{"num_hidden_layers": 12, "hidden_size": 320, "num_attention_heads": 5, "num_key_value_heads": 5, "head_dim": 64, "intermediate_size": 1280, "vocab_size": 8192, "hidden_act": "gelu", "norm": "layernorm", "norm_place": "pre", "norm_eps": 1e-06, "positions": "learned", "qk_norm": false, "attn_scale": 0.125, "bias": "none", "tie_word_embeddings": true, "parallel_block": false, "init": "normal", "init_std_qkv": 0.0211, "init_std_o": 0.0, "init_std_up": 0.0211, "init_std_down": 0.0, "optimizer": "muon_variant", "learning_rate": 0.00737, "lr_mult_o": 3.0, "beta1": 0.9, "lr_head": 0.00777, "max_grad_norm": 2.0, "warmup_steps": 200, "schedule": "wsd", "decay_fraction": 0.832, "decay_shape": "linear", "final_lr_fraction": 0.05, "batch_tokens": 131072, "max_seq_len": 1024, "doc_mask": true, "z_loss": 1e-05, "train_tokens": 734500000, "max_steps": 5604, "dataset": "wikipedia_en"}
Each number is 500 + 25 x the weight over its row's rms, rounded and kept within 0 to 999. Layers, rows and columns count from 0. Numbers have three digits each. The size before them is the row's rms in percent of the matrix's.

# up: layer 4 MLP up, 1280x320, rms 0.083, rows 1108-1207, columns 256-319
# down: layer 4 MLP down (transposed), 1280x320, rms 0.0199, rows 1108-1207, columns 256-319
up1108 089:498499452467457502525523544481498474545470497473533536490518488523482488489503522499473515499491527533531531499501507505504496500511532471523505439430479452498555472485541462472449540460516502
down1108 098:495504537471491421502500485499504519515539503509485500444478519548495532530476524466469531472506500458493515507497516513483480470495494485505498497536542502504466494515473522470529474499486467
up1109 096:504509561482485500524508468497484474491492457465490481511495495470533506511500507529502491519501522523517457468486494470536504471540493516515508486512484500486548482484538474515487499498467520
down1109 093:529469495490482493495552570493494536461479556532537518518506486524502472531473532496515516483469476494491516519487483502526480518531513500551479524458498517497467539495486499491488470507460471
up1110 100:503502460461541477532509475554532538544501492491510505491456519525502534482545507550508478500537514505490500510469515529497539490496504496532448479520497499481458500513488483486497479499510519
down1110 097:475500493501536476499490495489531512517494543504468504482514465521528484474483474540511485504501484535512528546510561487505471521477527522533494463562496510451522532519503468503503510482483487
up1111 098:496495526519467522459512513507476452467509485449475463537458497488509461513490454488469525551509496502513483509482480491527554469495469462486459507484534515485502497491564492489501510490504484
down1111 090:474490483491505485527479451471510491559480476575493482487477478470495484468473505509476474480471509518538529495532491496494490461461536496510513506511505496469530508458497497454489473478543562
up1112 100:510482477481493427467530476466475513509512528485520486534516502539476511527528517492489500434477494489479535502504504481459498478533463485474505483535430486456548492516433513509517498509542442
down1112 097:492483531480502493539513549515530521502474502546538520506529523493450506527512491505460534502528521518494515475512465462467495470523523482534503492491498481466516485485521514516481503528524501
up1113 097:526532514515541458492516444547494489505502472481501507488509479497488540531510493468493489488473494473463482550508513452486491521507516470496508505482477472493522487459547498458531476465497465
down1113 099:481494528492513493516527515470513474512507479491491521506504469524487460524513452512511502515485526478502493522460491464483481494493553523502487483494479499534502464471469550490479493525502486
up1114 105:536549533519520477483500460505514483479541516523512523501478480478485511484470537452531522539485488479542488467505486475504534504482532533504510480503543504494563511518515473452502519492495435
down1114 107:482490515479490436482489494493440487533531530522480528493518503489480540490515485520503444559524464497510463495495515492506504509513508499529478496457541511518499490512501494497481536447501510
up1115 100:519529513511521494464547507453512495486479506464479488516478498483526508474524510484502510499486515512505494510514458534502488480549511506478511445538507542523483515501521536519491514510462469
down1115 098:496482488496465525490477497545490513508519509528472517485503498498505491522479502505471462511505451501522503489530498506475554493477504492483474480469509499499535497513532521483565522498500508
up1116 097:530511543543517469482471481526511501463544510479499480521531496498491449489464520491508498512487509516523517492486463474508515500490532517481479515548539496502514540529481451451483476495533471
down1116 087:526517480522512501473462451516483485474497528465550467494458473482552495473507506423485521517473488505477516507482514509516548506486488475508472471538527533477529531483477511494496494495449462
up1117 101:539491490470480506481508525490477501493504489521539466505498486496497504485513546484477516505473495489467472532510527500491516518471477499479470454508559479503457428491474501542526531498565494
down1117 097:514479489511536533515476493488488534516484555495533500496490476510526488483459457511532518488545465463510498504417490497523534485483500510480455519529486506522547478496510487510462528509495520
up1118 095:509561546475545446499476514548488495544501512473495541511491489484462481500505513497486500516524544493486541478512480480509511488519472529493509553500513514467478475503501450438501482473479505
down1118 089:463421474511458504525462491508523488442486496466453492474544530515522517500512479525476488498534470513504496480502493508489506572470503510556497496478503501484517545449474511519471490503525500
up1119 104:483493464458523500532492492493547502501503503496471484474491483497488511477513498503482476544528496506491506509510477501492482447508489534521494500525482499546528482494564492456493533500486500
down1119 102:529492540526496507520482516511505531526501458528485507504502517450496555541520527515508542464486459534472502494520573542506517457489502528519495515495490527512548532514492541484534529476507497
up1120 096:520472479487504487499553481477493492512472522539465460498477477502475538543503563541462478468489521543499507531508533500492493446519499498459547556488498481504504503478503494510524519484456521
down1120 095:515529527527533507475501504541516480515484461484477527513498509502510487536474485508499518518537495469477510478498494473531499548477479484544486505501486501480547494535493487456476464446525506
up1121 103:486521482495496499503530482534514505535485484443526500519530555460500479498494509450500507500466501529477502507503512496503519482509463529496524498450516495498478543542550492504498497518510438
down1121 107:511439478529463547485511524500479502532477514547507506499501502494457498498469477522465535495452537498514525507493523546489499525495459501501472527491519550506468497528472489481497502504487482
up1122 100:501491522493524520435501501542507478504496505485487501517545474508498532495501486487514511471482453507484515486539486509479463471484489518503491482520546524493501463536516503501512497482489447
down1122 096:549528469487515517471554506495487453523513460526476497475527444483523531480500505533511568458497520497469514511543477482450544475492520509468461521493465497520500511495510508479487535530506494
up1123 097:473456475487528448482489516438496519500472541503518486518541488485476465490485476518519552531493508480501482486538463449506517529530521510519496557520501529495479482492500546489466482516515516
down1123 092:505492553512475480519491505547502517508517512517559484548484485507523494488538514504515515502477544463538526501495484467454540494509511478477554481497513512478513487498477513519539477476509529
up1124 096:527492525516488487545507504469502529499487474532509540462442530508513528513526506529515490501509467493482491508480504518517503494511506485560504508456483520508493518484496480523467509525504488
down1124 097:505491505496474524520487462519527487525494497472556528527487476520463534521495524502518503482515496495515477497498507461479490436517543515464539464476468488498499530495487527511506489513501476
up1125 104:520491439517525496443488508528541493480485464525507506519490487504476522512476498506488506490507489526474509524496537556493484550508527507512483502477516507471466495488524498490530487478507462
down1125 108:520543543513460508532495488465471474503490484466503475539540512459512467496465475502506510477514492551526449472566513491506495498512498459519493479469527487491527460473539467497493529531511513
up1126 106:540483479499495501512454520492489523541502494544506489496529484500455542525468542497511491513514524494492498541476512521543533535459543487484452480482460471522500456490492464483521456505490509
down1126 100:514508503520505514513499542511491515478466504517443513526485555494501526517508450468532531486445491480478535471455503486493510510508485538506490512467495517483478515529481495534480462503512552
up1127 101:499508457511473510487528474515493441515528488464461496463491491485553489481519460528532545507483511474456500513491458462482521469525480499501510550516504517500473502531490524510500527492472519
down1127 096:486486539506440518506486468492487507512490494528516475474518530528500507509509495497523493502447448469454474544493502507501430525563501527539495526543524453489501515439526507489469506479557524
up1128 106:512452510499452498480516473506502494560484500508496491461458497489493501485459512498470462515528485471519513487460473497494506477513546522492519444494478472461477481472500504506488500493483516
down1128 095:519489525514467500534551475515525486551541534512491515465477484470507495520484448530466535474498457527510534505485521526481498480462521529506522498506508517493465499512470525515490492490511486
up1129 101:451520459496510528460534501540512505476522472471473449520487481499532525511501553452538497469503477497488454468517513470461498470510509502539487532496559551506454492492504493468527521495467449
down1129 099:488467480470500460493526532510508492492498517508473520496513481518493505513509528493547507496478469508482514517497499499480509519504500459499509510515512507480525496526450488503471480505509507
up1130 106:478484510483498499504483515490484484499492440480542493479510510485486452471473505492512491500491520495497504491478489464495470432508497540538513537461490523531479509498516487499503450489519527
down1130 101:485535479548488524548497497538512533438464465517463488488505564480476493473450523483502487513476472524434480471507496505463488480479461531513477532544466530474492538484539504483505501507487457
up1131 105:483481508513510485492548479503485520498470516465462509470511495507517483507510506479493528483479501499436479464514474455511516471506487493513531524516497507498511492477501517435471468521548520
down1131 107:538497522505469509539497482531511509469489520504552486506512548486536468501463491507532497511538482464492508498491501568500494553530547471443486518532480496479490498515522545528522501520468469
up1132 085:470512513448523514465506495502488477485495443514508457470491481478533507526502487528486446468497506492509523520538492529474469556528537495513484535496476481519479488487521499491494507528523526
down1132 089:484527475535474514496501508521531502454479530488483536452475499502461480517515502462525515500480478536527535473473476492519544471518508506514505508471486525510507498488499489449507468457460474
up1133 093:554471504478506526486507481444513493531506516527518505486522499516498529477477533482490516510492506505499476513448516502483473502493490509507523523526502504521499484481467521486475533494521530
down1133 096:484521495515529484511498498525508479489509483500467491503512531478502531499472500496518483502520515496487512506495491565535507531534537456505539510489541509515470505526498499512519475504509452
up1134 093:457512516513484512550508460498497524446531447509486498515485516468486531487483519520471519504503490504499496499500472535532489530500460474496535512460485520493486522468516516538449538485498545
down1134 088:483453481496498481533513518486475499496468518470487484549510503518458480474526525469495479496516471506484498518477493511488527479484523504499484486553497508502510525523520534513482514521522470
up1135 098:507522508462492502492490462530477495521471538485490467521500511507461498506507506461479493555524510494528484516552468522475482484548494513514557463506501493496517502470514488548518469469485472
down1135 096:490511460513495487532511556497476542519488509462463544489498507528506513444494495528539528528503483498521517504463475502460507500503487557496584503516462445504483482499505491515526506507492486
up1136 097:493486498510444521521505503516498503556530509480491486529539447503519516510478518519499500509534513522475499544490531532506489483504503498489528507517496528534510481501495511478488544516542488
down1136 110:502490504467499485484507517493471450485521501479528459509481509498527517547545497508457490497509505495487511473526530483476455487507494541518484467494508497467471481471491479514503503516486561
up1137 097:513507506472484529525479470488479514532458518513513444487530499482469459522484561475525517490498530535516497500555497494547480509495539483497537456529493487475495532502492456482496492505532462
down1137 093:527475477511516484470503504510508488527521484480536479519512528528541499534539470494525485471516490468465474445507496490517520459531467471524551487447504491479468489475518511483533458505503468
up1138 098:482533527487494475528500497539517525479523499530518486487451488472512478499500520476480462530494477506506517455543448493550499500521510544529528489545519524534500498474485470494491503506460491
down1138 095:546515452495490524464485483531502481459502516523473498486456520460481504509519525484522496491529504535518538467469509508533550544486448476506477500490507529474486491526516478503498514505481466
up1139 088:481503529536534479522481518467528490536472486534506499513548481544456458476487492513526493494491487441474497512512521520476484514550522501495457472507524465504495485505469457511490498476529494
down1139 094:510476431493504505479424474504472500488494501431514491481462534521515471531549481472477474487509504515486517481482467520541532495513486494511506491461503468496512527509498543499486499545498475
up1140 108:467477497524492524492522527503478518501498507491522502502476494527474496496532530517548513486500490497467479458492490524512512494484529545524489496508476495492526471518526484464508455526486470
down1140 106:496521507499531543495502518536490474467496447505478482503510472494463490474518503555474479469498518500473526554527476537477545493456546458555503494500479498458518495480454513507504494475485501
up1141 096:460476456502529512476510507465517534455478474563521489497531478527508459470487539453523449561570449474504473510510504495541514480493513460509488422498478465475517461480463515522522514529513467
down1141 095:475511534512464544496470518480500531490504496525519487491545493505479486507525487539523505528491536489496458511498456494481474516538521537482454541522484502472492479521513514541508498542464490
up1142 097:497525528527530503541488498526493545512502524485502513491542480509535465518477501519470485549520478485479500546506510485499524520508487464468522508487479531480483487515495500462537516520485459
down1142 101:495487477514485484551490488524534480534500478507498496512452523489509518529502489534503467482503511486504523479446501486497486497506528452470497507535580525481572535466449511519466502461507535
up1143 105:505490487493487509537521503499476501477496523522492463486478516507489502484471499488458525486521475499493479435528522458515511491479497488484495510530511500467544473488490468486472471470529537
down1143 124:485470481509506517508500508506540505493518508535480491499488464482470477520505476500514497478495500518551472544502471506522501463489508490499515485458506516470553546500492497503499452474536480
up1144 100:469506507527486515505494530530489449510539483464486497525530500520487451497477493500515477531474491504523480529469470580481500490451468475509500546505484500480485523539491513539500500445507505
down1144 097:478524481503493511504522478496511508487483508493554514547488559497506516483521501505513492495519534524460566502511478524551496543489525495458498482465504478477492522470481497532479543524490504
up1145 112:475520442493554492495498542464491482552537450542486481541503523532505490502500544515490514504487496525538491455506481493522508506502534513480516496504487553536543474495534470521464528496497546
down1145 109:534514506503479477506467482483515507499496518500479524494508513471489469542514534545539513472471483518513500436535543515532475537521553491482486506491519525506487488471475520496452554499467522
up1146 106:482507463486474537451482526499470489543489515503489530472494507475509517490529469474536544495454495529490480515539512485493490472548482519496526521495500527460471526499460508524521491475472552
down1146 107:527507540530536493476541481514511508464558472465522494511528507532524516494475455447518483484466562470574463480504474503525548508493525487509501509518491521535504457494500497463518513531479462
up1147 102:534494498497442460450496480472525479500552469527530520467529482489487524489494475542499523510470500449482503512486543475502516515521488522513454465512496502492499502485511537487460513470515479
down1147 100:518524523454530544514554504530472503463537500506486491514501447521461466540487510513515524522532451463444477499481511503491490525500500474531505520535523502502478470483494509493486537468550488
up1148 102:493484497457441520473477512483522485487444522508479521520523464505516497510500517516495550521488543495517494505517479533525474509528514520502526439486518502501501478502493545462488467489536502
down1148 106:496492524513506486525475480506486501509578477559501477479520496488508471484499469505481543477517466546471484540539554503494498492488496492532527481496508518537498541516514465524514486463484547
up1149 107:497513532487544510505515436470496501467548473494482524505517491491476515508508525536557513497545521552489499476526481482492552440511495534498457490495467508486464495477498512457523489497472504
down1149 109:458451510517505520548493504541501487485491462432512529471536495501491535495477511515512542492541482524442543505538484511522510484500533475470454532442452507531518516485504445478502542484467466
up1150 100:506549527501482490502482458469476495499493481467554502501508489447520514488508487499541505489507538531473487482529497445468514463474509482489533506465490479547439499457487477506475498504459525
down1150 101:474489493488562522513458535493464498504514505500518469498487485527511477506522477498459560488542487501512464520498477471537506569485530491498479492553509480517487482539474551522502493486536477
up1151 100:495545496513514506515496509493543464482509509471509479469527553460497497488513469531511535491482455475497488499483514554539515546526487538525504540473478510510522500520511482545488506520511495
down1151 103:487487510451511493530516479501479527509518516528507506516482531508545535473489507518526476465440498496479498473475479481518482490490494536510496515550510522513509554476472478494510492477535495
up1152 101:486528490480526482493522479518497474533527511504489558540483468465522528468507496495494512514477473505444478527507533522515544538484481488524488517482479481489450513536526488499511489521533465
down1152 099:558522509480498482528515445516503496493489517507529525532520521517492481507524514514489508487509501482517486484449485489558509507497497498493490519551502456512513489485493487487458518502505486
up1153 098:503503501531505550459489476485536517457474505476491506526492486489523535495543491531509507472477505510505463498510459457473509533490522531523468491466522537512476492508480506472535483530522511
down1153 094:508485503559502454472531506505575445488454499497492483485490526508488483476531458483474502461485510507569525461495505461479498508525520535508527500512528532468515519513491496505558455546470507
up1154 090:506495526583517479455468513486500500526465465485519512533512482469450542532508515553515566508466492547481503532539460539482503494538514498486557462462533515453515495464487481554523512498507492
down1154 098:467497481516489468482513500495515473476510490448507509479515485545507489527504512521527513502484514466524492487477480491538527540475528488538538513494473486544512532483519517479512505490518512
up1155 110:514500540488534490525491482513480505502490507498502542486500460514441457490507465503536555524540489519500490500522525506496472515496534502519538457479467503493517495495477486475521451501453526
down1155 110:542479487485531516502489533466511510520521484470497507546486506550439487526503494477522532522565536525502519513489520462509473523532471542455544494486476488481487512547536512495557498472473495
up1156 100:473497544537542473523503497485486521536484475493465506538526511509505496511495512479504459475524497469496528474469501510511531543493541538557480579474487480472456515487481479481518489508520510
down1156 095:471483489485479503497530489496498513480493524474537478529483512474503485491481496473495484535534477484516450480564512494490482496506483506507477483443541517529502535450524518486493479485492527
up1157 101:482473487485474457541481472475473514487497519519539516473528556503495497516541519490499511467496499505533500497554484472532464460504551537533457506530461495529516495489476517521506491480484450
down1157 107:529486508487494519499483525506502463488496496483533481468533485490516493482505517511521511521527516504506512496509479521457458507463466463463502509507526538539506494527497520530551508528544441
up1158 099:470490524504500480531519502468503495516513463487465479518484498493477551463484529524489495479504504493531528471505524460547522514513485508509462498559520529536461449502459515508527465479492458
down1158 096:486505463515514522509478488493489464503503522487481474521530509482483517486506491521528531474530541534526482513546523470539512512517493499496517475542488502486493466517502451522508541510512523
up1159 099:517544528523486555518473471486503537497477530509502473517512528525475510505509497471525526495528510513514485541517524455509509531488467467507480567477483530493453477529500483511475516452494486
down1159 101:450507504531534539512477458509525489496513494479515492467462544501557471491528483501479501525506500503458517478485500505483499500482499502485500528487515498510478438501493498470484485499514513
up1160 105:538475509508454466482503485505501478491498501509503487448521482508494521517465478504495509510483495481502537469509479505491473514527529508528457546488518480499465460504474471477510483457504463
down1160 105:533526479529463483476525515537488531466481462488486490512507506461508557474461516502488445538505506485482511520449491516487495512549443527534490480479452492507538517516488510456492525457516493
up1161 093:531465511471534520491500493491511460490452486459465474502524515495503485519501500515435487490506507504492517511527517497486494496514544490510441478551513485497501495526504560529462510512484492
down1161 094:504461532540481511509485508492527497495511505493494525518491521551473506503501538496468486488542511510515504510501488500512495433502562552486522520500510523565503530539499464469552459463467489
up1162 097:492479511519503504504548472482522496498508470492502492472468522534511502488478505483501482463523510439481530507476532457468506460470480497521514553503482547465507469521523516489496553484518487
down1162 095:513502480516495510509528483551508535456500478456493482485540505528554473525530474481562518500496493439501496496466538500519474480477523518519493482492506485525524498519496507489502473491470505
up1163 099:465466538507510479480522496523471532480504533485474535539500511498493471483520497513511458500468480488485510512509466520482485500500470456512489530478523471481519485500503507523432516555476513
down1163 105:552495506534502486473509505518481468490505520511563493498500505463519491478520478464493485484504459499530485504540487481500443509520486523518489515516494505454459499468525452490493492552486499
up1164 103:506512495491512531455483519506539506532490496524487520487533522493457485478537515522501518484482515500469434495462495566478506530518541490508505525491478511491485489486487535493499496485482534
down1164 105:515524502466520521517493525443502479494508501471482493514502500510490500486500463491525495488489531509525479492505500416525503483502513551475498504463482452499490534531537494525499483503513517
up1165 107:469482515501452502530538490528537480514486445439457525483501530504504511530471538552465495514482504531483480474504503487496493495460490515535482495480480520479507443472560529506514496501495502
down1165 100:458491498459500489508438504450504494511498501520508483518465485536473472459484521475533492497522476534524529495481508499440507503505450516537450537502468503504510539500533509502536461522502579
up1166 098:522507515487448459520507503486493477493505509518505526513487442512485527521538488547516481569502488497494523474503546493539492521519470496471504529525516451490470504518514571501488495501527472
down1166 098:541476494516539524528506537507481476518503495463494527476510479544514513518536462538513486486530447574483518515518465523503521541468525486468473477469507499494472507545482500478515481517479500
up1167 099:507515495512520520528495458513469475533499519512439514492482455472466494535476496490512495525510500512512531489527500455510540471470491515519526541478504528495527494483509476476485540540518448
down1167 099:483460518485512505493495478527498504500492504468522502490478559466496540471458531499467538491483486476470515492492519556527503510509519510489477533525493503467489526490503515442520507439496534
up1168 107:485484493499492507494483534498514493495484466489505502511484459523531502501494514451443505501522491511512521533485502471525507535513478529463541447510511532510495510513509486521498540476526521
down1168 106:471519473497509484524500505480517517541504553519472500514526518497461538532485480497498465491527514505502493490521489513518543472522513496492474500482495458479488476513485490501515478538478481
up1169 104:495524479522515490495507464524532512480482470451481505532518491502512469530495517490488467490513479509482502529504521480487547547490486519536531481468479485468511469458514454467519522489469466
down1169 101:507515501480452478502475551527484517539494504484490493480479491510529493513504475514490469555494451516552491517471490507511488522462485513484489471470487475477492497510517495528529481500510518
up1170 100:498502457445528474489519452525523529512500509499504471515499527486498509474486471519529504477498499511506483487512484543506561479517512509501553500469519504464534519460503503486500475467522479
down1170 105:522544507556483470481528513460487531536493513496495510486491498530468490501511481486487434481492520546488525501512480496514527490456520543519493481500495516500488492514488512472508507524498512
up1171 093:482490453504507483507516503486495514499512512480533515499494499507478524474468521512459522472508512491500509471534535543527514525492462481501513491512523494470454543506474548471496448511549523
down1171 097:527508483507506516504501518484492516540464494480485565533493510537501522521488466453515510473521503490533525507479468454489472512489487533464478465509473476470505540537447469506511521500456468
up1172 094:483505477515496509512448527472513510517494534475517508517500522499471500491545516492445496514466533559525517491470496518515554493478481499508476538503486500481485482527442569525496515479539525
down1172 095:548529507488540513485479477509509528545458533454512502548516502497530554490469494503535480481493477456513529468540516490511483548508482531490473507515481511479505478525531501529496552450525510
up1173 102:521482476477492536518489501525508489533474496501482550455544531520469509499484510464475461484521499520488524468489495531484513514495545510525530562482488516483463491473465523473553496515520480
down1173 096:531524508442513526492479511488484457506495502501556552502558482529504508470480500461578510488504515492482517533544477494519528470518474510502495513516525460492483504456487454501517499467507498
up1174 093:507513475536499492489513437469554453467544492497508502471476481541519465523488495528465525464535466492488509470502506473473507440513567473502478484453487471521476458488507493496487522491513480
down1174 093:503512513484510497515501443471510477504554491494505479481469499499510497523528507478477517483450483498486485513516563534514523502544483530527510472520431533520520535499514497504510511495484541
up1175 109:522498527518543503472496474478539523523480490449473474508489492498495478495519499453510512523499469521516476527523472493520477491516506563500461465492485503495479522525474510480513541474521481
down1175 105:511481503436494482537530479500476467524449493563512474528520498505504521527492504463496530497513482516478486554492514486474477531493521551497471517506484492463492506494482470513457488509527489
up1176 105:515494474497463547493474477511488484482460493509496520474502516447487532499515439510524549489470520502519492478500475508482458520508492515494479458463511459456506507549509530503502505504512456
down1176 107:495532543514485502473506503500533515557505494477498527514506504544513500519526543502485547514537490476471473467488466480482563534495501531480489508494491478513476487493468497484485521492549490
up1177 104:491482513532531475518511501522498506514494533484492439492535534571466503484508496512482503496538498507461466515495482485524519488541449464487497492505547481501515466531571519459518478489516462
down1177 106:542514513506468497565477580502474482522484518491457510495505481478537510498540508452489537506480506503526505536506481495507500517494522524513533524504526493520563472525485494523536488530505482
up1178 100:528531473474481492471509454536510472509495497511491475519537457485496490464514515492456543490512533470500534508516519504529510484493499462489503537520515492493489504449496482519475474552477476
down1178 096:531505488516487507487456556526529487451481508465478482502509502509502539464513471450490496424529447548538499551474498520472539506498500477468479495477501479498486459539585518459535484491489500
up1179 103:520500550480507543507512443505484489530482507520473491506457513524525494464450495461500449519551472478510471529498487484504499489489497522467567597484517550536496503486507490480479492501489481
down1179 104:510523527474491518485480505494523550495522455475525501513527518482495503522508491488480496517519491454452488495521509497486472488491504508444476480471520484512509517560502482493493480481542482
up1180 091:465472464479511510510471486487486483479499535519518494511505508487509503510521470470521475494509477503503458492487459481507522573474495501513479464515470530540535474501535460492520491500479485
down1180 096:495496500526488524519518503475490461501503556502496488494469483497493504459484472477524449500509522482512489523491510493488481496477538496462541514506525494469480548517489466472492489501542483
up1181 099:489500507505528530502504465500476514551519480506490477451529552487506492492484521451505508547496484487534498535540482518527490474534502511512510517477521531517526489515482482538480517479467527
down1181 102:504509523497504516522531535483481478468477486501517513502488463489468535506549479513508498493478492518496511503523529502481471486497544509480511483517493472490483492466457476474504455499592497
up1182 109:462539481478486510498541455507538502494468509497492518533487519487511458478492523490484491477512556492518530446504498480470508476515417526517585520515484517505521483474517471469518467527509501
down1182 110:555519520544448458506518583449534562523490505474489504498479519535528527534497473459479489478518513478545513513493488502468509516484504507510553501492482529469464501502474478508503525521482507
up1183 105:518519523524505496496485509526523499490489504487503514490532535525464506474445474446470508497483506523473455482504486511477508491526528481483504499518533488481492473546495491510445483507523500
down1183 102:551523489494511497527466492505486474507523467486504515536488514495502545555521542422481522519476482466481517476470534499501508472492509517523524494497477462486513492524492460548455517446477509
up1184 098:486449429510488497514535471522460509531511497506491496550507468476495518520530495486494480531444486506493505493439525513535491508499479505528491459512492507471527549483508522496485438473539520
down1184 100:507525473491492516529506485480483483482533485446506507453502535550519473497507424510452487450498491484546516506498491488451529480494526454478523537496491488507479497498532502510506522459496496
up1185 096:519523468500470509504574473501464509497502518537510491520509544516493492488501492461488495462494515495470523541504476460515480506497517498460474506507502472457507462563476482500555491494479462
down1185 091:479520487513541534452490452513481491500506514479471518477481461473494476467463492545527477500477483555481514530472499564461474489481472487483496475513486531466523503477526524468447512496500523
up1186 103:508488494501550452484474492483469469511493542532510522502535443482529528486473511486475510506494502492483472530505547479510516485488450507506468458532492532485477499492526524510536505491475520
down1186 100:490494443440516489539502496468513464533481482484491473472517497481470517476494498505506472491489493534458505522520513514474515495498502561478522539551491484535529462510470524519452470529515521
up1187 100:501558527526511506484518456520550516471523507460475502468526485482515484525480505552503466493523453496472473481517475493514564494498500534533460496488490518469531492539502491486510503483502498
down1187 101:519520478531542494529493525452492493520458443473546475504543499502470524455502518501507488558510543493500519497533498519468468491519495481497497504531454480506505541504538487470539467493510493
up1188 102:459501482483526530496519490540517471536504505516519476472495506535477488485505481529494541497503498501542499465487493495485516539499499443532499499486520490503463488517464520527543481465502524
down1188 102:492502513509498477537498518450510500500472462492521489526478482533547506515460505507470472534460495506532509502507463468524529498503515522486515507467534492506500526474533458494487505497543495
up1189 085:479499527496510455494509465448514499469508483495521522506508513476520496453531512522529478518529470499524527501510493504493487561488497473487501506508522503505479481521468486518470470518494543
down1189 088:487487534514499495508533521454509480503562469427477501518460463509498552489518465480500483492459558487529527513513460506501494501454468437477523492488469458509507489517474508501514471457481501
up1190 099:533479527471467500545516534519521498499494530513514496487489521446487485470511520493465505546499486527502487477467480527531511534475550532520504515467526494508482505532485527484495509496465462
down1190 096:526503512484484505520511488508472501494526484430482537539454485494520513534516511485466484479475473473484513471453534486440462511477514470456457508508524496447507498491494537488515530491486518
up1191 098:485492497515539503519491500471484483516546522477468514492486496509552530473532489501542488449496531442464496489432496494533479505542525490489482527509509461469523457493501491459510520497497506
down1191 093:514517521580511503483504455501511535492499433515468489446512524489521507478481524518466438507430508482481556512492497507514506505514468507477496513496460499488525472473503524478494537465502517
up1192 094:500497548473464481497486476532510497512549490517529503492459515490526514516508514534469491501496524509531486498467464475523563505479517515560436495497521507482542525543470465482447494490542533
down1192 099:468532564522457506517513493502464513461579528526446532489462502545482501468531533521500496461486479481473511495481527534469506496516504500486533524465504505487512517462520464477511513455491479
up1193 100:489500540559536481524525539489495524514444511470483528471482503528473519499500488455467448517499518503525493516498541536495469451477488489500529488560527519488487468484491467531466448494515531
down1193 094:489485478511502475505457479485532456472502423515512494493465519498492478510478511485466514482574523470484509494492517487521497520535460472463465482515508475529550484499490486511453501473534445
up1194 111:504430525494493525502505502480491474460489511494469499533495521498526525508480468499496485504494520491522479494491481508510515526488557513507549537488539462525474501500467519488474488549512501
down1194 105:520496496534507529514499487533478505478531512458508509512455503489505517534471491496525487477515537508488496513464473455502472535517490522495518474489477523488493506554437543463488480492500479
up1195 096:470527522472469483491488491524459508481429490483478494496469484488489508514537519488509499504476498497473496523523434483495495501454531468503509471544512461503520457482478508467532523538469498
down1195 092:479495496504515507549443484466516459475510525523532505513506504471544513497514519496502530496546487541487531469549489507462512466485552516513502493474495510507509519531511488555485527484508510
up1196 095:475475498482512513520527500495464516482483501532517464548459473476509518457482480507517467475470491492518510455477500522539484488530479452479484505478513472526509476477487507484490519531558520
down1196 090:503488510492504566470485490515530466514505519503493537527515492465489469534459483526492510471504489489485544486489525523479500510470489467485540499461502550523463461497493546452470468474465517
up1197 103:511542479530478444543536506494515509548481482497475528525474505480493527472540513536531499490509522486464510516504462506518479458506515522483508502474540531474417497474508545522485536515484481
down1197 103:491509504473514489545492535453481456473412507490490482466497474539503514450497529486480512474494551511526487511489462470513500473492542483482491513457541525468547487507507513531524497468524481
up1198 100:475552520486463487504518482485517504497443505478462505509488480511509503485516414505500522463539524488479487493484456462491489512543496495492527497503499505523451498540488479484555496530516496
down1198 092:482528437498512510516484511452508477533492439510513508503533524501498483477516519519494550515502482496513524469509501498504489505496547479522496466503553484511492536478525504495482516491491467
up1199 092:511485520471495514511489542491516507455466537489530527497528497477486505505500528491505497502495511487474557461521476451510456483546493456463527517517544506514475481504469477506501540526520487
down1199 094:519482485497512506490494544508535520513537464451456531503545476510482491485469439500509507476456455485528482530517500516491515506473506520502496535520477501497524499476506542487484527531480511
up1200 100:488492532517439505499502476469469485520521506482479477492494515490480505495438470446507509526467488513494507559499511494483449488516492483500524504485485503485548519469482480504486502501523515
down1200 099:496510505498505539497538545516436478504499515475459517494474498524506540495485486518483494520474464476482520506507507472464504533565498437530525489540452506501493516480498504488506523511510487
up1201 099:495541511476554499497541491468486528477481474466523489485493497470475487499492509481500522508526494473547494476579495470510515471482516509550505480529503514474474471493479535463450459490503542
down1201 094:533523505510466510482551531456507488522492499514494539497533481484438501511524476494493498467535494527523515483510525523470476515530444480504506477531466484497485472516539509514502519462447440
up1202 095:489510514480534471503501501539517519509504487531471535441496494473481497450491544484486527486513498533462471469512519511517494493490503513476554492527527522498515520461467493528520492514507436
down1202 101:502476496524498517472442490454494515499482494535506516551504561561510478562533436547478532505487500501469481459462505471507455514473498529493499493540494472504496495511487491494469471470542518
up1203 098:490478450501510525518498521523503479480528497528501520487529474488471508470459515488515522485541511449523477504439501464537472464532515459529516491473526495483501501505532496534497494510518468
down1203 106:470443566528430501485479531507484519513478536518518538524508472537478487460511480493478498523502507558505503543493492502508460476531501490522499484499505470483489502538502469517518493499465471
up1204 129:526513510495491456480501523485454530557474542511476513502482488547509514546499459434496482523456499493531516539543496477521478498488486499503552552524481459480528513480511488501520495472479519
down1204 136:501524529534472505481483587481493523525501533518485515458466483572497535509489491496477501509498493479517478531474498532487484461501503487476547500467447490509467527497510495500553527475473517
up1205 100:456498524512585478491466502483500463481459482522453494502548461516527437516510479527481526514486469473501446505542518493481468486459482516547496506530529500511514529517509532468512507554574525
down1205 097:462504521445418499475524499484530495490480499476563492494504542529495503539495560487493544550487516463522497455492511505468522456538478526516457479469501511502514475480519465500512508467505530
up1206 107:444509526458498522485495483503515516465480531511469485463492476501480502496504468448455532449496493482496509534515463452487473466504481492540505469503474509469534475498492509489511502486491548
down1206 113:499506503438500527517487470496524446471532521531494527492461491451528518500495472514488532491536508502551500440527474521509529463510476501524493508527506514493497562511525498536471482517487526
up1207 108:539483523531503492507552505486457488494504504482496528490469478488513529471504491427499474475531546475506467487526491495469473542519494467497477500494492497539516479450491498440514485557496466
down1207 112:484481496496490479537494486482468527486481488501495514552494523572487519481504509494453515516487553480516537522469487480545545455502476548499470524471470506464502505481523513532481521509479487